config.yaml
n_kv_head: 1
init_std_o: 0.0
init_std_down: 0.0
weight_decay: 0.048
decay_shape: "linear"
Each number is 128 + 32 x the weight over its row's rms, rounded and kept within 0 to 255. Layers, rows and columns count from 0. Numbers have three digits each. The size before them is the row's rms in percent of the matrix's.

# layer 5 MLP up, 1600x320, rms 0.102, rows 37-58, columns 64-127
119:154174129118139083110108127108130101158095139137132103121124118129166072093117121101163130098099133176168136149100107158130104162210162134139097191179125182131181140016128157116165139122206088
091:111126147196160161065167114132089131161101132162150148119159176121129108151154102118121108195130109094168100147166120149139127171155103111126088072106066124100148168120150138183079121121157148
099:122120148139110147201157120087088071175135096116103107129148154129163119143137132187123148100090166154184108124171121182157128207162128148144149135128137182182115124095120132089112122142129171
091:122149202190135110119080159085106075144163132067167147069088129073144098124169170128162117140096125148120116115147123160163064099102099085168103114147154145114094137190157085175133110119168119
094:156144110185166106093090125098145125162133134072062139094152089132094067067130127098130098121095137112107136085099105158131089081179151066117108167173142137105113142108109106159102065100123114
092:120128194121131121101105086136152118079076154137128051099102148149093102080117076059154096091107184134157104096143102183092140128080099097060127104155125142124132153151135109143130123139104102
096:160124065070124094137105061106163099162170155217131167185116131167151177111118054125124141120181119175078100159094154106123143137095150184161098145097112125088064135150130224114147141140170151
114:151155165137149113146099128176147112221141094108158196102179176131098128058152103131118104152113126097084147080154152108125092157136057125154099068115077157132108120070139106098082128109153111
098:156121115139057083097115170156096112144141092130110120109091104162162156149087106178116068160098140090107107148119114166162135161111115151102215159136109135150131107147167131141125165113130099
101:124145124166166089145130078154086109071167152080143100119111152139066103078090154141156149170139131142187163147111099149096138169091135093130142169136102093096109078113084148102088134162137099
108:052138125125067151138164103068114121119065070191134123161165105171131136118181039133169110122149133178123191158155089123134138134123103183117165155099136125039120129111116176088147144146059119
096:141139107137096104180033100185173116168138136139120141154142128147111132147123097171058115123125131118207116182074101146150140128128146142133118173061165129167165105081093102171118126118084106
097:151149144096088156102086148110138127183065108105137067073160110156132028112138124168077150173156155165154135117174182108138165112143051140149154203096142181097113153061120164119106125086229114
099:119143115135108091156114114087181149155130079100193137179163131112122059101205084148124134121110171139158134166139074120127084151154171129074079134107106090083164107198137136143113183108143112
091:058188057140130158147137112124122184153119108137150135098148095103102151091127164110139168171056140182101128076111133189161046116166121187148147130108097085151181162166150138133069125129142116
095:160112095169111165159149142124089132159105099102104114138179139141095103133091138124102058136158153090116119091139116093118091130158178156135094073119139145142130119139127080132127192119144173
100:096152117107072122154111113107159154138145119127125110148107123147135105135027175179128151130136085125145184158121099166121119129150163150081141130136149181135178168172123172096142098149104092
099:142166098120131162111133126171108130146148074147171077069093146180163069149110174125109117093047094104118094100178137159126120110106163134131170102122143139161067166141164084132083097106137106
100:109152162122086110156117147121178102078158124165087192093133124101152070117150133159109115130158201155153094146153144139095146118194087119129160203150151162140106159109089135127148105137149217
095:070083116124059124119162115055059154107120087091105116165090122106118126064138214133151121158064101135157169156135104165197180110137083115105125122150144100127135130084160148124141199143127134
101:152115076104125100171097159113112106154135130122106174186150148114084140141067196123126071187103113129065079159155124090117117068163092089133148180158131072143052161057127115165129174159125091
095:082117102092137064127111143103082157060149158089186174122119119189096088164210144139092111124146124123091165114134194092097118169132094153135112161116168140061143152127166133145120159098126129
# layer 5 MLP down (transposed), 1600x320, rms 0.0993, rows 37-57, columns 64-127
120:169168129159137109096160151072128100125124136129108130125134137204117190088147147148126129094085157102107197124079141107125124122110112155156131062125159132081220116153115110118103145096142083
093:080129152161189137118190159131185091151108200131090081146088093138111089173120152180120141128100148038134146095135176173130078090164167101131207113142146180096110102135083056125122156143168183
093:157158152162154162148079155139181167093189166183098110164119148142132202097156128097148074132118093148103114210147163092134114169059132122132182145115120179144139117105107097142070146115144045
088:113095099086156162126118107157112116112102109075105087148124198141142120122151149036095131120178148098167129117140089088119120123119139096085183116166106141113145184112130126081133141132183067
100:099135093146112119129166115123139120075185151113141123143120132107146117134140158106159119123119100137168158087123163116083170211142086124123114131084087132118171185166112142124201075115136101
095:068159102090180168120116121119109088166173114088110191104138118079102163156134230141163169099085113146121105192127177133157143139129122124166093166089130083157151091063155162129079119135116164
096:150100150142105082151079183152116081096131144129083134097128146152147164173104121147142148085080115113170206136089097117117149095084187102130135156172123074112184126076112094164117124126134183
109:152166143134108158110098095091109121085109138168123104097103099145133149193059131146135159074129109177139114182115073146125155133111215053093095130101179097096179128159141131146100185137122168
085:094171113156148074154151105145098097058116122143162185129103160133163180123100108086157148103127127117123164107154094091146076126111107093177123156158109153107117084083111155088109175104152139
108:140163066144109174131150137156166158134131172134135108101082135101102088136106080095080109164131156087079125102177131165125167117127168157133171109193122109221119082138107141140107077113103129
112:118132089128109079144142149154140134129132102114135158157120110139153104109090157123075152167205164131168125073113114154095139153173187125120143151123163209092162156116150138093148118127122087
099:080212150106063159142181057095108174135114155112176108103124151118119128155103184148113076129084095148133176139125172113082121146151145091136172101112151131083115131148143136166130139073175115
097:123099081088142152151095135140172123139110173152110145138072113078078114115114131137058131039137131103114129108141161079103081131120102075188137162156131129149166135195185118165185153121087147
098:130126149105168155179151085114106131100106141089127111075141108110134091121148074146101095148161144158123150084056151138163133107154156148161110135201138158156065095074153144166096092140127148
095:150109160129089071189135151159137179179162129155117108148159115141141164139089123195235159122103102159162184109106143067103157139127126116101102151126154103100090138100172175109142170108075118
105:119150122114079099104126073114157166091115125152138110143150073145126080094116191151169163119147112108144164172087173205136137130149168106157141141137124130191154114121154120150126125120147138
101:165123141113161174133144152124140142153085135157071065059087171111167162090123104136146134115058106115136116211115086071107109104132181094155161124138138108106105084183069184112135153101094114
100:119172198158152112177075146091109118138131131137128098145160143127112111139116176087114161133192146119177204077139103185150108135111169107095126153104176129117094152153132107158150144114151141
108:139136167169120122162120139172120175099210169170059117159145197160152116092141117118160100199150119122056078089114110148070131087108128109108159163132089130177089128156080048100112170147137097
099:154106206071172083172138116140158089107170234117094100177137154172106124125135050158138143134154130100080144121152104119148096098126162108137124093083067107153113143152128104181101102109134127
099:181134112112139128061117121172125172147100122106173145095116181093208132152070135113117150094111098101142067135093113121124170109138173140102069105107063124176123119252124137160083113177144152